From a checkpoint of a small transformer trained on Wikipedia.
Size: 13 layers, 4 heads of 32, MLP 384 SwiGLU, vocabulary 3042.
Each number is 128 + 24 x the weight over its row's rms, rounded and kept within 0 to 255. Layers, rows and columns count from 0. The size above them is the row's rms in percent of the matrix's.

# layer 4 attention value, 128x192, rms 0.0943, rows 117-127, columns 0-191
size [ 88 104 100  95 111  96  97 118  86  82 111]
[[165 127 132 172 140 149 134 130 159 159  74 133  92 141 101 132 129 140 125 117 100 127 126 169 136 148 128 116 158 150 116 109 119 118 163 129 111 106  96 124 122 126 201 132  78 142 127 118 109  88 117 111 134 134 184  98 135 134 143 121 141  88 125 106 117 131 161 130 124 128 108 114 112 147 123 101  76 127 140 147 121 129 140 144 117 126 117 154 132 129 136 174 125 201  84 212 154 119 153 186 151 114 144 146 142 135 151 160 137 128 118 125 156 123 134 117 138 135 131 152 151 152 112 118  93 173  97 121 100 138 119 139 185 145 132 124 127 119 100 156 104 130 173 121 125 145  76 121 113 155 111 106 142 157 116 116 129 159 149 132 116 155 131  73 112 126 128 139 137 150 105 119 130 122 142 121  64 129  93 152 175 176 118 125 123 145 103 128 118 121 122 129]
 [161 124  99 123 148 117 175 134 136 161 148 116 144 111 135  99 132 120 152 160 190 136 130 121 119 114 108 145 129  92 152 136  99 121  82 110 138 108 166 136 123 105  86 138 148 137 143 148 125 107 153  71 126 134 122 159 117 122 107  84  56  93 112 140 152 122  79 125 123 104 111 123 155 114 121 178 111 112 108 120 120 147 137 145 142 157 123  88 132 143 132 147 153  93 102 126  83 158 169 103 112 130 165 173 154 133 117 120 125 133  92 147 115 130 148 111 163 111 137 104 123  97 130 187 148 161 136 124 145 124 142 146 117 141 117 126 133 145  78 112  98  90 161 108 180 137 171 141  98 116 136 138 145 129 168 122 120 119 143 110 156 120 141 133 143  87 156 152 108 146 144 132 144 141 133 119 113 112 141 172 138  76 124  96 142 112 138 103 151 144 163 179]
 [ 75 138 136  92 142 110 149 137  69  79 145 132 117 122 128  98 129 108 147 148 122 153  88 126  99  88 147 118  96 155 108 169 188 109 123 148 124 130 119 101 120 138 104 136 142 130 117 151 117 174 136 141 114 128  86 132 125  86 128 185 144 139 120 143  99 146  55 136 144 147 174 157 141  93  90 155 160 108 134 138 125 101  76 119 139 149 176 146 139 131 123 134 141 129 118 114 129 126 154  98 134 142  93 100 108 137 140 132 105 136 109 132  58 136  73 135 119 108 150 108  93 148 108 109 174 129 107 110 170 114 115 148 120 135 120 112 146 142 142 134 145 129 106 138 111 135 175 147 114  98 111 116 165  81 123 162 132 121 123 117 100 109 132 162 134 135 156 126 151 176 136 117 108 150 125 132 139 112 114 107  97 109 105 100 103 114 174 111 128 124 132 113]
 [134 133 128 166 112 142  81 105 140 107 104 146 104 118 141 141 167 146  77 119 130 140 136 154 146 132 106 121 127 126 163 119  80 137 106 134 146 173  94 173 165 101 124 140 124 108 108  87 110  65 120 107 167 129 146 110 120 167 102 128 166 130 116 146 144 101 134 130 122 107 110 100 114 144 111 123  82 148 133 130 120 152 135  98 129 107  88 119 117 137 105 134 100  99 106  97 143 133 137 159 143 127 114 148 106 103 153 133 147 136 119 151 193 127 136 174 139 131 109 134 156 126 133 119 151 106 103 190  63 121 117 124 122  99 150 124 120 100 126 106 117 114 107  94 104 123  90 119 155 114 121 151 124 147 120  69  96 115 162 166 161 154 158 118 157 131 147 143 119  61 107 131 140 144 177 156 128 171 137 142 117 165 131 152 111 119 104 132 163 131 118 114]
 [143 145 120 131 114 125 154 121 145 140 136 144 141 105 167 142 136  97 126  65  98 129 138 169 145  98 134 122 123 122 121 118 145 178 171 125 128 140 163 126 123 185 144 138 132 110 126 108 124 137  98 118 135 152 133 143 196 112 167  82 107 167  82 156 137 153 156  42 138 149 137 107 127 135 173 122 127 160  92 122 135 107 172 153 132 108  85 120 137  87 132 100 127 141 134 111 122 134 102 135 105  95 140  99 141 151 113 181 123  98 132 133 106  79 136 155 135 134 142 156 185 163 102 140 141 142 113 124 163 113 138 131 138 127 130 150 140 119 149 152 129 147 131 122 159 121 135 104 144 142  81 111 121 157 119 110 135 121 123 135 148 148 112 109 132 130 140 134 120  71 154 119 126 137 122 171 158 149 133 127 149 106 111 137 164 138 125  80 107 149 160 185]
 [179 150 140 113 108 156 153 118 141 184 102 153 131 166 120 125 115 141  96 128 154 143 176 127 100  89 136 100 165 105 117  80  86 105 134  95 163 135  89 184 121 120 134 105 154 144 162 148 111 126 146  97 138 101 150 128  99 113 147 117 116  94 128 139 140 128 118 148 147  89  77  72 179 134 129 124  97  93 126 147 134  87 194 125 144 127 109 124 141 136 113 124 110 110 120 117 149 131 123  84 101 151 113 134  89 121 126 117  96 129 132 146 149 138 136 132 133 112 106  91 167 130 161  96 112 111 117 133 101  97 123 110 105 130 122 112 155 115 109 113 147 114 169 127  96 141 112 164 116  85 136 154 111 121 116 111 116 105 119 151  80 112 144 165 156 107 137 143 110  93 109 125 124 115 127 139 147 138 135 115 119 167 104 107 114  84 104 135 118 164  83 168]
 [139 169 129 154 130 123 113 101 139 119 141 138 107 143  98 145 158 102 114 135  98 142 162 131 126 123 122 129 133  93 115 127 138 139  97  79 117 175 127 111 142 130 127 141  80 129 111  99 114 123  99 133 177 133 118 101 183  53  85 164 168 132 132 102 153 153 128 122 135 115 108 119 140 120 111 129 139 145 178 118 138 158 112 134 102 116  90 107 123 127 151 132  89 128 128 135 139  94 121 172 130 137  96 117 148 102 113 127 163 135 126 119  76 132 146 106 130 168 140 123 170 138 122 112 110 154 101 134  72 130 127 165 152 102 144 144 122 134 158 124 116 136 146 129 155 131  78  98 145 169 107 109 114 172 145 106  87 112 144 137  91 141 109  97 139 126  89  99 147 163  71 117 169 130 155 159 129 174  90 147 110 147 158 121 132 127 101 147 125 117 174 125]
 [143 109 104 136 108 110 125 102 113 137 103 159  88 142 127  98 108 173 121 158 124 170 129 178 125 118  98 100 152 130 145  80 129 107 108 103 132 134 116 177 159 132 120 139 130 147 140 139 119 126 175 109 146 115 118 155 136 116  70 117 110  90 140 133 117 114 131 131 141 124 105 146 157 168 109 170  91 119 169 107 157 111 160 133 148 149 150 144 138 178 138 138 124 121 132 172 121 177 175 126 135 125 107 147 133 121 135 164  79 134 138 130 171 165 128  99 162 142 143 120 161 103 148 157 117 149 112  91 118 122 136 158 126 126 139 113 161 141 101  66 129 141 149 144 148 143  85  92 107 178 131 145 114 128 138 136 176 137 124 161 104 141 171 136 122 130 160 137 130 187 107 117 106 153 115 134 116 120 133 186 119 154 122 126 109  88 104 137 102 143 110 147]
 [160 132 140 142 106 144 124 101 139 158 114 115 118 152  88 131 140 150 135 131 114 118 180 114  93 133 127 118 139 114 139 141 100 122 137  96 133 170 111 139  98 124 170 128 102 121 113  83 103 146 103  80 131 125 158  77  77 113 116 161 145 115 154 119 152 134 144 125 126 127 107 125 144 141 112 175  60 163 109 137 130 147 140 101  73 156 107  85 115 131 129 140 126 106 117 116 148 111 120 155 131 156 110 124 125 129 110  99  98 125  89  88 120 140 133 156 112 145 119 125 151 120 146 104 128 154 112 147  57 133 150 142 147 129 125 161 131 127 114 147 138 139 158 119 110 141  62 134 141 170 121 158 114 133 126 113 137 100 130 127  80 121 124  89 109 104  84 122  71 127 166 128 131 117 140 129 110 132 110 135 151 212 106 113 121 107  77 122 150 106  92 105]
 [130 140 128 101 139 137  98 117  95 123 155 161 136 104 164 139 124 146 112 129 140 126 144 117 108 121 102 122 150 137 109  97 136 143  87 139 150 103 111 133 161 111  91 130 124 118 136 120 131 116 122 155 132 119 140 126 124 146 150 135 105 135 124 151 183  80 172 145 165 132 129  69  72  78  90 117 123 101  93 100 120 120 160 110 180 123 143  91 133  83  99  96 148  85 141 108 113 123 135 111  85 131 136 104 132 100  92  98 162 142 140 120 134 109 115 210 129 143 102 153 148 125 177 157  95 128 112 157 144 132 119 121 106 132 122 138 135 140 187 133 133 152 100 120 125 156 115 135 141  58 120 121 111 101 130 135  90 116 120 122 120 167 120 168 170 156 123 127 113 145 152 130 168 119 130 113 174 128 113 126 104 134 166 150 166 115 148 149 123 122 128  94]
 [108 137 134 123 113 110 103 138 107  89 175 109 155 102 163 118 105 148 164 113 133 119 133  89 153 131 116 154 146 100 108 132 190 152  82 140 120  74 185 120 141 120  75 113 126 137 113  94 128 147 161 117 150 122 114 143 142 154  81 107 104 140 154 131 140 107 100 177 127  91 148 156 112 101 135 154 103 120  72 106 127 136 126 141 120 141 159 118 138 129 142 118 147 118 146 125 122 157 135 118 153 141 110 143  94 130 112  90 128 115 176 150 106 158 123 120 128 113 120 122 118  97 118 164 161  78 130 129 113 125  89  95 113 135 141 148 147 116 133  67 144 105  89 133 102 156 110 143 155  82 140 117 115 137 145 104 161 155 102 118 171 135 135 165 161 123 126 120 101 145 109 144 160 101 118 111 123 134 157 141 118  66 147 123 152 119 163 176 141 115 134  98]]
# layer 4 attention output (transposed), 128x192, rms 0.0978, rows 117-127, columns 0-191
size [ 92  98  99  93 108  99  98 109  89  87 108]
[[169 148 125 118 129 127 160 138 118 146 102 145 114  94 153 154 126 112 152 135 184 157 171 145  94 132  92 143 156 114 147 127 156 123 154 118 146 121 115 109 134 116 118 158 139 130 145 120 117 111 145 153  94 170 126  84  57 118  88 109 102 135 175 120 155 143  84 130 158 104  91 105 144  75 129 128 118 154 133 130 117  72 184 150 111 146 118 123 108 105 133 168 131 123 129 125 121 145  93 114 127  95 162  98 133  96 141 115  82  81 105 118 142 123 129 127 120 152 102 148 127 144 165 107 140 153 129 122 161 162 152 143 165  98 136 128 104 122  67 130 131 153 161 130 146 164 139 120 161 100 118 119 108 117 142 128 155 127 144 111 102 101 105 117  95 123 125 129 125 143 142 164 107 132 161 134 140 148 125 134 135 180 117  87 120 113  62 113 134  90 121 142]
 [103 135 148 150 126 135 127 113 148  97 105 131 103 147 118  66 142 109 109 135 138 104 108 129 171 136 132 139 141 143 132 146 145 130 139 130 122 139 144 124 125 109 176 130 120 145  79  84 167 142 145 131 131 110 113 106 150 120  84 140 110 129 114 127 136 123 138 145 183 105 131 124 109 103 123  91  92 165  98 119 127 131 144 128 125 138 149 164 144 108  39 116 147 142 112 161 147 119 136 141 150 130 154 154  88 152 112 150 183 154 131 137 133 114 107 147  87 151 111  96  89 126 138 138  84 156 126 156  79 114 104 121 128 138 140 100 128 137 175 102 112 146 122 123 120 141 130 149 145 153 119  44 166 103 136 120 113 124 145 141 126 121  70 136 158 132 142 126 143 153 121 141 134 137 126 151 124 123 104  91  69 174 141 139  76 113 135 157 104 117 170  95]
 [ 91 105 127 121 117 145  93  99 129  93 164  97 118 135 131 119 139 152  88 151  94 109  84 128 138 143 144 118 117 106 149 161  80 130 109 147  95 120 130 137 150 114 136  94 129  64 120 146 114 130 121 129 171  94 157 196 161 137 131  85 183 114  97  97 105  92 163 118 138 134 122 146 118 164 105 104 137  90 147 133 166 160 122 132 111 119 120 101 131 124 139 135 132 137 149 138 125 153 151 137 136 165 116 147 132 142 128 144 138 186 144 124 154 147 121 160 176 122 101 122 132 122 113 155 111 128 154 199 108 105  93 118 129 133 124 122 159 151 130 131 127  90 120 137 117  71 103 157 125 160 127 140 121 108  68 144 108 147 172 150 156 153 145 188 131 138 119 130  97 102 120 128 141 141 117 147 129 155 150 156 136  93 127 171 122 143 132 140 110 125 147 108]
 [151 150 138 122 147 146 160 139 140 157 110 148 105 155 150 139 124 129 136 102 170 158 100 115 109  95 142 129 136 122 127  73 155 135 137  90 153 135 117 103 121 168  87 138 177 160 107 131 129 105  96 113 121 118  92  97  89  70 151 145  81 128 137 204 145 141  94 128  67 128  93 110 146 113 149 139 122 148  89  91 119 156 114 113 172 144 142 112 112 100 162 129 146 136 128  94 152  57 129  95 110 106 131 101 140 151 160 100 107  77 121 140 106 129 156 117 101 126 150 105 140 132 144 114 116 116  95  96 168 165 132  99 103  93 107 127 112  90 118 124 150 145 124  92 125 164 150 114 132 116 138 119 108 125 144 125 135 140 143 105 121 111 124 117 129 118 133 145 127 153 121 133  85 142 177 115 129 126 123 168  98 144 133 111 148 156 121 149 110 119  90 139]
 [149 219 104 140 108 137 143 140 164 115 160 140 124 131 111 128 111 132 143 107  84 140 113 140 111 128  92 178 127 113 124 159 134 151  88  91 114 114 120 148 126 112 106 136 145 157 106 127 173 159 125 162 117 143 119 128 114 158 122 159 108 137 167 170 146 144 186 129 150 128 170 153 113 108 125 129 155 162 126 128 132 117  88 121 126  88 154 159 124 129 112 119 116 113 100 130  90 152 122 115 163 156 124 161 130  85 132  92 111  71 159 103  82 137 137 115 129 119 139 143 109 112 150 128 136 119  95  90 105  97 152 170 152 135 122 152 133 151 131 172 107 156 167 153 105 127 119 153 128  97  97  75 135 115 154 120 125 132  92 114 182 105 116 125 104 137  89 114 146 135 116 159 119 132 146 109 100 170 132 107 143 125 127 121 118 128 151 136 167  96 157 140]
 [138 108 129 113 138  91 146 121 134  83 134 166 121 137 118 113 103 139 135 115 128 145 128 119 119 114 151 136 162 142 103 117  99 135 129 131 168 105 173 101 131 161 102 126 104 116 126 173 151 118 117 111 121 117 124 118 146 135 182 122 123 177 131 114 159 173 130 125  59 154 123 119 123 125 138 156 142 121 131  94 142 142  93 124 142 162 131 114 129 129 166 105 168 143 159  95 140 119 112 133 156 136 138 140  91 126 125 166 192 144 116  91 123 115  89 139 126 162 144 133 116 171 125 134 123 117 104 137 112 165 133  66 122 130 129 127 113 125 148 119 181  95  93  92 137 167 183 120  81 172 133 168 103 159 137 136 103 175 164 103 114 122 100 148 139 141 175 166 144 144 129  99 127 119 152 143 148 113  98 130  77 141 138 161 111 137 131 157 126 126  94 152]
 [113 136 138  84 117 162 157 160 125 175 109 128 110 125 133 126 124 136 167 127 122 115 113 104  68 128 100 137 115 144  95 134 144 129 103 144 118 177 115  83 128 158 114 161 121 108 120 114 135 109 128 127 112 127 130 115  80 170 142 176  86  88 136 143 130 142  74 174  90 133 137  91 140 129 118 105 135 154 114 107 129 123 125 116 160 112 138 118 139 115 180 145 108  98  76 120  85 111 135 105 107 125 121 102 121 171 153  83 104  93 170  99 125 134 179 116 146 126 137 159  94 134 127  93 101 122 127 141 131 162 113 145 109 131 111  79 119 113  75 139 146 133 148  94 129 129 148 111 104 104 170 111 129 162 102 119 112 146 167 128 135 174 123 120 112 115 119 105 130 158 104 151 118 122 120 121 106  89 118 136 180 147 132 145 114 147  99  87 162 155 107 127]
 [189  58 147 140 135 144  99 152 143  99  87 142 117 121 132 107 122 139 158 129 158 144 125 115 110 133 137 139 146 144 139 110 142 150 122 146 115 145 162 134 132 167 131 105 127 126  66 116 130  97  94 170 117 178 149 125 134  96 124 140 118 139 130 113 121 139  98 137 154 154 145 100 106  80 155 138 128 143 104 136 131 163 149 152 126 151 130 132 116 148 120  97 131 179 141 119 167 130 115 108 142  89 151 117 114 119 136 138 136 133 109 114 173 102  91 129 110 205 133 152  96 136 134 133 102 130 160 123 140 158 111  82 149 119 117  83 104 144 132 151 131 141  79 107 167 150 162 164 164 166 102 121 131 109 120 146 103 114 146 119 121 128  80  96 108 143 170 141 130 128 100 147 115 133 173 164 149 140  91 149 135 175 148 141 112 144  94 138 144 149 142  92]
 [132 141 154 144 141 102 154 161 127 173 111 184 104 102 106 160 142 150 162  94 178 138 150 131 112 162 132 140 133 123  85 134 112 128 115 135 155 148 150  59 129 132 153 114 153 123 155 114 100 112 125 129 112 146 121  90  66 129 149 145  89 115 142 147 153 137  99 144 121 136 121  90 125 169 138 119 151 118 122 123  97 157 121 122 117 143 115  93 135 119 169 164 141 132 121  84 147  95 119  89 119  95 136 103 132 112 121 122 126  64 160 125 136 104 144 122  53 111 137 119 107 168 125 119 116 124 121 123 140 166 123 129 114 135 148 124  86 111  61 119 156 130 139 100 108 162 135  70 150 105 125 118 127 137 120 120  88 130 157 116 136 102 112 121 121 124 158 127 158 155 129 143 109 100 122 140 111 113  87 138 163 142 147 130  84 152  90 157 132 129  89 138]
 [ 99 125 150  97 128 149 122  83 121 126 109 162 149 163 126 135 104 110 119 107  74 144 115 111 121  95 190 110  90 124 120  91 124 104 172 146 148 128 135 118 130 148 147 125 103 111 138 140 146 114 126 131 125 101 103 143 157 148 195 174 116 125 106 132 104 137 134  99  87 142 164 138 174 140  91 160 152  95 124  74 132 137 111 102 155 115 172 155 173 142 101 110 145  61 146  96 124 117 136 115 144 142 113 130 103 190 121 135 123 149 139 114 124 123 111 102 137 110 159 143  92 143 113 143 139  99 110 117 102 135 130 108 105 175 115 129 120 127 163 147  95 114 148 107 138 122 140 119 107 105 143 144 107 134 100 124 151 143 160 131  69 125 124 145 124 167 143 147  90  86 138  70 150 138 146  78 137 110 134 149 136 105 117 134 146 132 162 123 110 122 132 148]
 [ 98  90 164 168 143 161  72 105 136 147  93 124 127 152 138  76 156  94 127 106  92 134 108 109 125 117 149  90 106 127  93  86 138 136 122 113 119 144 105 167 128 130 165 147 100 143 146  77 115 112 141 139 131 148 123 134 158 125 150 115 166 134  82 140 118  99 143 145  71 175  78 137 141 150 139 147 112 115 141 165 121 145 130 134 125 108 171 158 140 110  84 106 103 125 125 168 145 105 159 110 126 131 107 161 127 134 141 152 137 134 142 159 117  97 146  96 147 115 170 118 157 126 131 154  98 122 152 142 101  83 110 107 148 154 125 148 135 149 171 124 143  91 147 113 115 111  87 109 148 122 109 181 156 126 142 102 122 108 134 152  91 169  99 133 139 128 112 129  90 153 145 117 158 133 138 121  70 121 112 134 147 122 149 147 153 121 120  88 125 164 135 103]]
# layer 4 MLP gate, 384x192, rms 0.0729, rows 0-4, columns 0-191
size [ 90  96  93  97  95]
[[129  67 166 184 147 150 162 151 166 110 135 120 184 155 117 102 123 118 142 138 149 156 130 150 128 144 102 159 131 146 100  90 121 125 125 124 151 110 132 113 149  97 156 140 112 110 109 141 103 127 172 119 118 138 147 137 144 166 143 111 127  96 136 163 171 140 137 111  83 105 149 126 116 115 135  88 121 163 165  93 129 101 174 135 147 127 158 126 108 158 138 175 137 141 172 115 138 131 124  66 109  98 115 125 149 152 112 138 154 171 138 137 114 113 142 103 158 123 179 115 112 161  91 125 162 126 111  93 114 143 129 123 127 149 123 122 149 129 149 142 162 123 203 111 132 156 135 110 127 145 105 117 101 134  71  92 159 113 111 125 133  77 131 101 117 133 149 100 128 133 101 132 135 124 140 118 155 110  90 102 155 123 164 151 104 108 137 160 103 117 123 143]
 [173 124 146  98 149 116 128 125 131 137 143 142 143 168 120 158 138 158 111 140 138 135 120 107 171 120 139 129 106  99 134 127 117 111 104 123 115  98  92 194 122 162 148 116 115 126 149 136 180 103 167 122 145  71 118 113 125 114 167  78 116 124  94 130 136 103 155  84 154 145 142 118 146 165 142 131 150 102 134 105 134 150 151 112 107 119 151 108 121 123 135 129 147 104 130 116 123 159 104 139  76 151 110 148 140 139 140 102 165 140 116  90 163 127 113 116 157 132 124 139  74 164  92 165 125  84 114 137 123 113 110  94 133 112 133  82 155 120 157 102 123 131 129 146 133 123 153 135 133 136 172  69 149  98 117 194 102 139 134 119 177 144 169 120 165 121 119 122 109 113 107 150 152 119 132  89 105 128 137 117 100 153  91 119 150 126 181 119 121 150 102 171]
 [157 117 173 116 139 117 142 109 145 109 145 155 110 114 144 144 146 151 129 182 180 108 156 156 120 130 143 127 144 110 148 167 159 142 141 151  75 119 125 167  94 158 122 157 114 119 145 140  89 126 144  95 150 156 126 146 153 147 146 124 133 175 177 102 131 127 166 126 128  92 113 120 126 144 149 206 127 107 147 125 131 150 129 127 119 107 137 113 138  49 131  88 148 139 140 109 147 120 109 109 116 123 107 139  91 148 176  63 154 145 154 113 142 118 128 136 175 130 142 120 136 141 160 141 102 111 137 111 122  57 132  96 154 157 125 115 107 136 146 150 128 107 116  92 120 132 180 162  95 112 162 136 117  79 135 125  95 139 125 119 113 133 123 140 167 114 138 114 136 123 130 163 120 183 154 132 111 159 131 139 149 111 135 137 148 138 124 140 108 146 150 133]
 [120 148 151 133 149 138 126 118 132 122 140 150 115 107 123 123  93 108 114 112 102  81 104 111  84 151 113 157 147 134  99 147 145 150 134 129 155  99 132 116 109 135 161 111 142 153 171 128 165 121 145 115 166 111 143 125 158 119 135 106  96 110 133 131 195 134 128 121 137 155 118 150 113 141 135  95 128 116 146 182 116 165 125 116 156  95 147 136 137 110 150 120 110 124 129 127 131 133 115 128 104 139 129  85 146 120 109 108 166 109 185  88 133 110 125 140  60 141 158 156 142 144 103 112  71  56 184 148  81  86 141 115 142 184 138 147 110 143  96 120 118 151  93  72 129 112 125 127 144 126 141 128 113 133 124  95 101 120 123 109 110 112  62 108 122 141 132  90 116 130  93 108 116  76 122 105 134 123 106  91 149 102 152 135 124 150 141 129 137 165 124 127]
 [ 92 166 112 147 119 138 125 110 138 164 179 139 123 183 161 153 146  88 143 144 144 152 101 125 123 136 162 124 132 147 123 156 148 153 111 116 135 132 143  97 156  76  92  74 139 151 166 157 117 104 141 155  62 133 139 133 133 148 173  77 136  84 132 112 110 132 103 140 117 103 128 122 124 175 134 136 133 124 125  82 106 149 123 129 147 165 106 113 149 125 130 137  96 123  77 137 102 110 143 129 125 127 137 103 101 117 129 108 152 123 132 148 140 147 138  79  89 160  98 114 133 123 153 119 162 144 151 142 166 117 143 133 144 123 154 135 137 150  72 118 137 147 121 154 173 107 130  75 124 132  88 114 114 110 147 158 171 132 130 161 117 159  88 141 131 150 123 157 132 133 165 133 134 113 132  94 124 119 152 127 125  57 129 134 118 149  87  93 108 129 133 151]]
# layer 4 MLP up, 384x192, rms 0.0701, rows 0-4, columns 0-191
size [ 99  91 101 105  97]
[[107 118 144 122 121  99 106 126 140 147 136  98 150 127 145  97 114 147 126 159 150 151 114 127 152  94 146 151 118 104 131 123 118  77 113 101 140 109  96 126 107 145 127 106 110 142 127 157 135 124 100 148 122  74 162 153 143 100 130 117 145 151 139 160 117 146 179  95 127 131 108 131 138 111 140 125 178 137 139 124 106 116 113 107 139 126 143 132  96 109 129 122 179 145 151 135 111  72 100 136 107 175 142 116 122 117 103 166 138 165 202 127 103 134 137 120 155 153 154 116 123 117 131 150 110  92 156  83  81 120 202 114 112 110 134 100 118 174 150 126 175  99 105  99 145  83 121 115 106 129  97 124 114 121 111  94 141 118 118 118 101 130 136 131 110 168 176  88 173 114 104 163  94 116 154 107 158 130 111 124 143 101 118 105 156 100 160 164 105 148 141 125]
 [107 110 191  99 122 141 110 125 115 114  94 121 115 126 117 134 144 128  98 113 139 130 103 151  92 114 180 115 149 163 126 130 124 100 175 126  94 157 127 121 114 149 143 137 122 148 113 148  94 129  72 120 122 173 143 177 112 107 121 113 142 200 121 135  99 132 127 123 147 136 145 135  91 119 167 162 111 101 169 169 156 107 132 144 143 136 110 151 104 136 105 115 133 108 106 139 111 141 143  96 173 168  99 162 154 137 176 101 135 158 160 128 144 156 122 128 154 137 120 128 153 116 102 111  76 124 144 119 124 151 104 163  97 103 146  97  90 154 144 102 154 149  80 123 100 120 117 128 116 159 120 161 128 127 140  74  95 139 100 139 157 120 115 124 161 145 137  76 112 156 130 161 165 116  95 136 120 101 112 107 133 140 105 141 128 115 150 128  85 124  95 106]
 [214 129 133 132 138 146 151  94 131 133 157 156 140 160 109 123  99 171 123 134 184 140 137 139 139 109 127 139 100 190 149 119 102 121 127 147 134 176 139 126  94 101 191  98 150 108 102 134  94 116 122 141 139 113 140 133 162 101  93 111 146 148 123 113 146 139 136 105 130 114 136 136 154 181 146 128 104 173 133 126 116 172 168 124 138 161 144 130 109 142 118 107 109 138 121 144 121 134 132 163 119 184 125 133 147 124 144 185 119 166 127 130 119  94 117  87 136 130 146 106 137 163 109 121 118 133 129  94  88 146 140 160 160 114 142 137 123 137 143 145 181 114 153 134 129 156 134 183 118 143 138 121 148 136 133 101 135 133  90 142 147 141 108 106 118  87 139 132 144 124 169 121  95 159 103 139  93  92 137 124 193 128 149 149 165 130 103 135 118  96 146 148]
 [111 120 149 161 138 100 111 144 164 131 121  84 153 146  99 131 140  99 118 129 131 128 142 177 146 108 146 107 135 125 100 119 111 100 150 122 131 105 103 121 148 106 153  90 140 101 141 199 115 135 107 119 131 135 137 115 146 147 134 111 120 105 130 154 131 109 128 117 131 107 103 173 134 135 137 124 158 110 173  98  93 159 102 138 175 153 120 122 125 180 108 111 113 119 157 181 129 111 139 170 138 132  82 110 124 133 143 173 148 104 133 130 118 141 162 131 114 108 192 126 111 194 148  99 134 161  93 129 147 181 106 155 139 131 118 134 143 117 104  94 150 154 126 156 132  88 120 122 132 150  98 131 100 117 115 160  95 135 132 141 136  96 121 160  81 116 130 164 114 117 149  71 130 121 132 132 117  78 101 156 122  75 116 127 119 156 145 172 139 106 161 114]
 [151 101 133 114 142 122 151 135 149 156 143 139 165 139  95  87 162 156 128 125 110 188 119  88 190 124 179 159 161 136 130 127 145 109 111 155 119 132  81 126 130 126 147 107 131 145 101 145 135 118 161  86 152 166  99 116 121 131 154 143 142 156 118 153 122 133 130 117  90 150 120 117 140 136 139  97 116 124 166 100 120 148  94 127 122 147  95 131 123 105 157 128 123 141 133 119 128 113 139  74 123 130 182 118 144 123 161 142 190 147 105 150 101  77  90  90 163 109  93 117 183 111 114 173 158 159 133  99 154  94 141 143 153 132 132 142 119 144  63 125  97 137 127 158  89 145 134 138 107 140 130 132 135 110 125 129 154 163 119 149 106 144 154 112 119 114 120 113 144 102 128 165 154 112 145 137 159 140 117 119 169 165  96  73 121 122 123 147 153 114 124 125]]
# layer 4 MLP down (transposed), 384x192, rms 0.0919, rows 0-3, columns 0-191
size [101  95 101 108]
[[152 115 146 136 138 129 147 133 157 114  75 126 148 115  84 150 121 124 132 126 152 154 152 153 154 150 121 106 121 143 135 124 127 158 168 155 142  96 129 139 128  88 141 127 144 126 125 151  92 128 132 120 113 112 129  83 107 157 116 155 106  96 158  99 180 134 108 160 222 113 141 147  83 140 137 120 139 150 125 167 131 137 169 129 136 145 128 132 179 130 142 126  91 121 126 146 123 130 107 121 109 132 118 132 176 121 133 153  84  97 109 111  86 134 102 128 150 131 117 146 138 135 136 121 150 133  92 170 160 157  48 168 161 118 113 137 112  50 120  93 106 193 153 151 135 132 119 124 133 119 107 128 127 129 151 117 119 164 101 174 107 119 120 147 125 122 116 143 101 143 147 121 149 119 120 160 154 146 128 116 108 125 167 131 140 114 132 115 128  97 148  89]
 [137 174 165 105 119 162 120 144 108  98 137 131 111 182 120 137 113 129 113 110 146 145 146 113 114 122 131 139 140 154  98 124  93 107 109 113 100 148 134 105 141 144 164 157 110  95 110 135 128 130 135 133 138 133 108 108 103 111  86 130  95 130 102 110 134 120 155  98 101 166 120 139 112 125 144 126 102 112 114 137  60  98 157 137  76 155 136 110  88 156 131 133 122 152 112 153 141 130 148  79 136 157 107 132 107 130 100 115  83 109  92 186 130 151 166 162 113 148 112 125 111 161 125 122 139 153 137  97 150 133 103 156 102 136 140 117 142 141 132 130 148 160  90 146  77 121  93 109 141 109 144 186 159 136  90 119 101 129 134 170 170 127  86  92 171 107 125 156 100 135 121 113 138 148 138 168 147 106 119 114 142 172 115 180 141 137 135  85  94 161 113 146]
 [160 119 102 154 151 120 155 132 133  86 150 114 153 122  71 125 123 132 133 129 162  97 155 156 151 197 142 129 136 154 128 118 107 136 147 143 191  76 114 131 128 148 152 159 163 137 149 140 122 116 100 143  75 124 112 146  97  69 110 129 120 126 135 138 110 128 112 124 151 136 121 187 162 136 144 131 138 162 125 147 113 137 104 130 113 154 116 129  89 154 129 131 115 123 147 128 127 144 118 145 117  97 110 103 181 145 123 149 125 105 124 106 104 154 145  89  93 142 134  95  99 156 138 136 128 118 154  99 132 142 122 158 128 148 152 125 152 100 168 112  90 109 141 168 110 146 141 153 110 105  75 152 159 141 173 125 148 140 149 144 120  70 149  87  99 139 119  84 126 150 112 115 180 114 127 134 178 140 128  84 121 140 141 129  91 137  98 121 110  92 120 129]
 [105 131  61 176 118  99 161 133 108  90 100 115 120 116  86 139 162 145 139 123 200 130 169 129 129 148 167 103 138 145 153 145 128 115 134 176 147 137 114 108 147 108 151  85 112  93  94 150 111 135 163 144 128 134 152 121 132 101 111 114 144 155 131 107 100 119  95 144  57 125 117 128 111 111 138 120 126 139 128 189 163  97 126 161 103 179  95 122 114 146 139 143 124 202 150 178 145 102 166 146 120  95 108 121 118 134 149 179  94  99 142 122 132 130  97 112 138 116 106 113 124 123 103 130 125 143 124 152 139 178 111 122 156 107 120 119 185 123 148  94 123 123 144 118 173 139 123 123 142 126 101 182 137 111 118 121 152 131 125 130 145 119 154 120 115 133 144 109 143 129 134 143 100 135 128 171 108 140 146 126  93 128 122 141 128  96 148 118 153 125 121 121]]